Each number is 128 + 32 x the weight over the matrix's rms, rounded and kept within 0 to 255. Layers, rows and columns count from 0.

# layer 5 MLP up, 704x256, rms 0.0417, rows 9-39, columns 0-31
[[184 112 116 121  75  93 143 140 121 121 160  95 144 143  88 161 112 139 113 126 117 135 233 116 183 164 124 174 110  75  91 157]
 [162 130 169 171 146 117  98 176  91 190  77 133 159 141  89 112 176 143 132 135 199 108 114 169 122  67 147 126 144  89 111 115]
 [157 132 112 138  99 128 131 133 160 129  99 203 131 115  54 112 202 105 100 141 130 112 171 134 122 128 156 108 152 161 116  85]
 [ 82 126 130 115  88 130 102 132 131 143 103 150 113 124  88 154  96 165 113 113 148 136 109  90 155 174 131 114  81 172 134 148]
 [195 123 137 145 108 136 107 174  90 136  93 166 154 112 151 141 132 132  88 124 136 132 137 206  90  94 148 108 126 128 161 120]
 [118 139 152  57 139 176 112  64 118 123 168 154  76 150  97 130 101 106 106 178 139 158 180  77 150 160  62  94 148  66 143 200]
 [ 72 140  97 142 107 102  88 166 149 141 122 137 116 101 116 139 120 128  92 128 119 189  91  92 146 119 135 138  87 144  86 119]
 [  6 142 146 213 134 169  69 143 168 120 197 200 128 148 148  83 102 165 109 132  73 101 118 163 110 126 136 168 150 120 192 142]
 [119 124 157 148 102 116  71 159 157 122 133 145 103 199  60 121 115 155 167 102 104 134 147 167 120 132 206 155 150 117 167 126]
 [138  98 105  79 118 123 142 120 129 149  89 174 113 105 146  75 137 146 158  69 108 136 110 110  83 138  63 168 145  98 108 132]
 [124 128  94  91 146  66  96 145 105 104 139 144 133  92 112  87 147 146 193 178  88 157 140  65 180 146 131 146 140  84 126 131]
 [109  27  60 117 161 100 183  89 140 106 100  68 101 104 129 138 145 188 100 180 128 162  79  89 114 104 137 123 132 147 158 107]
 [128 119 156 108 120 135 157 166 170 122  96 135 175 138 120  76  77 155 116  97 128 115 122  91 145 111  90 118 128 203 140 113]
 [129 133 120 115 159 137  77 133 149 166 116 169  77 114 147 180 104 202 160 148  95  98 151 131 134 118  85 201 114 102 157  72]
 [124 166 121 154 101 103 132 103  84 169 112 160 159 170 109 102 159 127  95 130 131 107  84  91 146 106  88 160 187 120 109 161]
 [130 132 157  40 137 158 119 148 140  90 134 128 152  53 109 123  59 110 151 106  66 173  73  79 129 145 181 161 163 119 174 129]
 [119 117 177  66 113 116 149 172 153 137  92 104 111  75  83 124 105 117 162 166  99  80  53 121  68 109  88 168 124 107 174 145]
 [127 222 144 165 109 115 141 171 113 114 144 110 103 167 125 123 185 141 117 105 152 136 140 112 107  96 140 140 117 159  78 178]
 [143 111 131 130 153 181 118 166 112  89 113 153 183 155 176 130 181  81  61  91 120 171 116 171 140  94 134 111 163 151 115 115]
 [151 178  98 135 182 119 170 137  82  71 111 121  87 117 182 107 170 115 173 147 164 116 156 115 144 100 138  97 218 224 181 107]
 [140 110  42 119 127 136 123 145 126 136  76 176  95 156 165 122 175 154 143 151  97  74 132  95 143 123 109 106 180 171  90  85]
 [ 80 154 140 122 137 152 124 125 112 116 135 111  86  99 160 139  76 191  50 107 102 167 110 105 148 104 131 104  82 118 144 162]
 [132 140 141 165 133 131 134 170 204 143  97 132 105 140 200 112 119 136  98 106 141 125 180 109 109 109  96 112 118 179 157 175]
 [ 95 106 173 102  73 115 113 105 133 125 164 172 165 177 119 167 124 133 108 148  98 127  30 102 165 104  99  85 141  83  80 109]
 [124  95 125 146 164 143 104 124 134 103 145 118 186  90 126 139 156  69 136 118 128 135 136 159 124 147 127 151  89 130 161 118]
 [ 71 169 132  96 100 142 131 141 144 159 148 118 130  76 127 133 131 118 102 192 115 104  90 185 119 134 108  92 107 110 114  93]
 [116 114 183 164 147 146 128 144 108 149 124 156 101 126 145 151 169 142 119 137 113  60 173  38  67 138  70 149 106 159 135  75]
 [163 103 139 150 138 156 155 108 155 115 119  98 149 126 136  95 122  95 156 105 123 151 161  95 122 171 161 149 136 162 187 171]
 [100 120 145 177 101 125 154 150 127 128 170 168  98 162 135 158 113 118 158 125  89 131 145 152 153  90 145 167  93 154 147  97]
 [ 85  85 135 108 169  99 144 116 117 129 109 124 137 137 143 177  68 150 136  98 124 137 136 162  90 146 165  75  70 114  89 168]
 [133 140 172 170 118 100 143 127 110 143  80 124 136 143 147  80 142 110  36  58  75 108 171 143 124 154 220 131 132 152 114 127]]
# layer 5 MLP down (transposed), 704x256, rms 0.0421, rows 9-39, columns 0-31
[[180 109 166 111  56 131 138 169 105 144 155 154 148 118 125 155 134 116  93  77 132 140 165 124 196 105 119 161 210 113  93 176]
 [102 156 113 130  76 131 123 174 168 116  91  95 144 108 100  95 189 128 105 132 157  96 104  89 119 126 143 137 129 119 137 124]
 [197 116 186  46 119 140  88 129 202 114 136 177 135 139 121  91 193 179 119 133 159 126 107 130 103 110 137 101 122 117  90 104]
 [121 106 134 157  91  98 123 151 108 110 122 118 121 129 179 143 170 165 164 145  89 157 143  99  92  90 141 139 132 159  85  71]
 [110  99 121 192  96 141 129 110 173 103 145 153 122  95 134 120 174 112 127 106 142 103 102  90 160  85 168 152 191 183  90 121]
 [115 174  87 103 142 147 122 164 132 105  86 166 138 159 169 169  85  62 126 173 167 112 194 129 165 112 121  94 130  93 129 210]
 [160 142 118 162 130 158 135 160  50 152 144  82 117  70 120  89 168 134  82  85  84  82  91 131 152 141 128 130  83 140  91 105]
 [ 38  86 114 122 174 149 108 138 141 151 136 201 162 120 135  86 126 154 112 155 111 111 106 174 123 149 109 119 115 160 157 129]
 [100 125 108  97 139  69 172 145 142 119  68 107 115 140 138 128  78 150 112 104 123  86 151 133  82 215 108  98 112 121  94 145]
 [ 94 115 108  75 125 102 119 152  98 145 156 155  94 180 124  96 183  70 198  93 129 122 142 111  96  97 140 116  94 111 141  72]
 [133  71 104 150  84  85 124 136 130 126 106 177 107 141 149 154  83  99 132 149 104 130 155  98 111 174  94 139 176 146 190 135]
 [127 141 152 126 123 118 130 142 101 145 133 154 121 152  61 135 147 113 164 100 108 130 109 135 148 164  90 111  62 167  93 149]
 [ 73 143 114 199  86  85 152 167 110 119 117 110 166 136 109 167 101 171 164  65  95 147 105 108 143 105  93  76  96 136 141 146]
 [114 119 219 135 161 158 139 147 147 101 138 102 105 109 127 118 122  96 101 138 163  62  88  90 172 166 102  86 140 199 125 144]
 [157 183 116 183 144  82  96 121 107 138  81 116 139 155 166 166 170 144 116 128 102  84 105 127 126 134  61 137 157 160 126 157]
 [140 145 109 164 141 110 103 141 125 117 139  94 135 141 124 138  51 122 118 153 108 145  96  76 144 102  65 168 129  84 173 134]
 [118  94 179 135  98  86 127 147 140 133  38 129 107 138 116 106 107 160  77 138 194 129 160 149 131 127 104 102 143 162 135  89]
 [138 112 172 152  91  83 143 145  96 183  73  97  92 123 183 115  82 155 149 181 137 122 148 108 155 132  70  71  87 106  74 121]
 [121 157 115 148  76 154 105 148  87 130 116 111 145 111 199 127 113 128  90 176 134 160 167 103 103 132 157  95 138 153 104  76]
 [146 158  87 115 215 108 169 132  78 108 102 120 158 155 126 139 161 161 181 154 120 158 122 188 144 101 111 130 187 186 133 153]
 [126 105  86 129 149 134 142 153 128 165 135 103  84  84 126 148  96  93 129  89 123 130 153 137 211  94 176 108 150 111 198 160]
 [125 151 183 182 129 170  91 103 124  82 118 129 167 157 115  90 141 198 138  89  89 142 137 167 151  93 151  89 149 136 148 155]
 [ 97 173 111 106  85 163  91 146 141 182 128 131 181 135 129  91 128  80 101 151 126 146 128 144 131  80 102  65 167 142 148 156]
 [119 121  84 112 166 145 171 132 148 134 144 171 115 143 111 186 147  99 119 100 104  99  83 159 136 111 129 182 143 113  89 110]
 [145 147 178 119 141 116 103 122  88 130 154 136 171 111 148 118 130 120  95 132  69 128 158 126 106  63 180 157  86 154  89 186]
 [178 158 153 114 161  85 153 162 101  70 132 133 122 108 127  87 158 142 187 144 127 139 162 118 167 126 145 146 172 106 119 158]
 [176 115 118 138 144 138 119 168 117 127 159 164  92 143 152 149 175 166 117 105 112 100 197  80 165  79 112 114 124 112  83 105]
 [120 153 112 142 130 115 134 150 109  53 137 107 102 126 145 146 157 120  91 141 116 161  84  98  46 124 116 219 143 166 195  89]
 [123 127 171  96  67 139  92 102 158 142 157 172  90 134 176  44  99 167 167 142 106 150 155 138 108 139 110 137 150 123 117 111]
 [126 126 103 155 138 151 122  59 171 171 106  78 163  93 144 146 154 127  97 121 117  92 104 142 141 132 159 150 108 164 128 141]
 [131 127 158  88 138 119 135  72 125 133 116  99 161 161 100 110 112 135  84  48  85 138 116 146 102 157 164 126  73 129  94 130]]
# layer 5 MLP gate, 704x256, rms 0.0426, rows 10-40, columns 0-31
[[120 139 127 178 112  82 134 102  69 113 121  82 146 152 164 101  95 112 172 117 117 169 135 112 143 132 109  94 117 155 124 133]
 [127  55 117  43 133  70 129 157 150 128 172 151 136 178 153 103 149 165 145 114 122 154  71 137 138  97 123 146 110 138  94 174]
 [151 129 102 100  66 163 104 123 151 137  93 142 101 126 104 181  87 145 104 120 121 124 106 113 162 133 128  89 102 109 155 155]
 [ 96 122 136 134  88 123 151 140  79 142  97 154 129  88 118 145 166 118 121 158 132 119 172  41 129  92 133 161 163 152 117 112]
 [145  70 177 142 110  51 162 170  92 144 178 103 140 102 174  67 179 143 144 127 145 138 133 104 134 126 144 173 115 110 125 124]
 [147 130 131 124 195 191 130 108 189 114 163 169  64 124 157 128 121 149 133 112 148 201 146 107 101 177 138 208 164 128  91 135]
 [145 127  73 119 171 155 227 112 198 152  71 114 152 153  59  90  76 119  66 154 146 121 107 100 136  78 124 160 170 114 160 152]
 [ 90 159 124 179 111 178  74 153 132 159 170 131 137 152 120 108 142  79 115 127 120 174  93 130 138  71 112 143 146 123 168  90]
 [135  98 172 115 158 117 176 182  95 121 141 118  96 136 124  71 118  82 101 143 104 131 179 128 100 164 115 129 208 163 150 162]
 [143 147 101 172  99 153 148 122 133 156 120  94 133  97 138 169 130 148  99 119 143 129 131 151 128 117 170 156 141 127 124 150]
 [180 110 128  71 124 103 136 112 142 127  71 124 137 128 101 187 149 179 108 157 152 116 140 107 128 119  96 138 128 112 186 137]
 [115 155 107 161 145 124 162 104  77 125 163 146 114  98 127 138  56  98 151  71 170 160 146 166 102 123 119  94  60  91  85  79]
 [140 135  46 146  69 117 113 111 134 172 129 122 160 152 103 109 120 169 133 103  74 154 116 152  57  83 159 152 106 128 147 133]
 [155  94 130 123  95 112 160 127 120 144 159 217 150 100 134 129 178 100  81  76 170 152 110  47 183  96  94  46 147 109 143  85]
 [103 169 127 117 194 145 117 158 131 145 107 159  92 113 144 138 144 121  88 167 159 173 117 146 127 189 184  97 165 103 104 117]
 [149 115 171 115 159  70 136 123 165 110 140 125 126 124 147  65 143 174  84 118 168 152 126 146 103 179 135 152 131 117 132  96]
 [159 120 112 123  83  80 120 140  92 159  64 134 117 154 172 182  93 114 161 177 133 112 129 131 151 173 113 114  87  78 119 110]
 [158 155 144  78 140 103 152 136 122 140 124 122  96 142 137 123 195  81 137 151 146 160 150 105 108 128 124 217  99 128 100 120]
 [ 98  86 124  99 127 116 169  88 183 130 143 162 132 116 127 191 114 204 133 119 135  89 128 161 124 175 137 150  80  58 107 149]
 [149 161 208 143 115 107 151 114 101 145 165  50 143  44  95 117 105 105 119 134  84 155 110 163 174 105 173 132  92  93 188 158]
 [140  94 116 109 135 120 167  62  90 128 161 101  85 146 131 141 181 120 132 101 122  73 154 167 115 204  79 200 134 102  58 155]
 [142 163 130 123  31 111 166 125 100 154 116  68 161 124 105  37 126  96 136 165 120 129 138 123 177 145  79 167 132 155 163 167]
 [153 189  61 153 165 137 173 135 151 139 170 157  99 126 155 138  92 128 136 127 133 108 101 171 105  99 120 153 112 109 144 144]
 [135 178 104 115  88 115 113 133 103 140 156  84 147 133 176 103  99 158 109 131 112 125  88 127 133 141 145 123 126 154 154 121]
 [102 111 132 150 132 116 131 150  79 118 164 141 135 112 116 178 105 123 105  86 130 162 131 136 140 192 117  85 128 162  78 117]
 [ 93 108 118 140 103 159 150 114  89 177 173  98 115 109 136 141 135 183 126 161 117  87  73  98 197 181  89 166 121 145 151 114]
 [142 145 137  61  99 193 120 105 111 135 116 133 111 118 160 146 117 116 161 136  98  92 154 118 163 158 164  75 150 100 107 166]
 [135 151 112 181 100 142 163 139 127 131 149 192  86 125 160 174 104 112 170 135  71  97 158 124 117 191 121 107  95 101  99 135]
 [174 174 127 132  55 111  88 148 122 148 124 148 102 113 183 151 117 153 152 141 112 154 122 122 143 110  79 127 139 115 125  63]
 [132  91 140 127 102 109 146 184 113 145 112  96 148 114 137 114  94 162 117  78 116 190 102 145 118 104 130 193  98 152  53  46]
 [123 127 130 121 133 122 108 146  82 109  84  97 134 163 138 133 205 171 127 110 163 124 138  98 161 107 141 132 113 162 220 150]]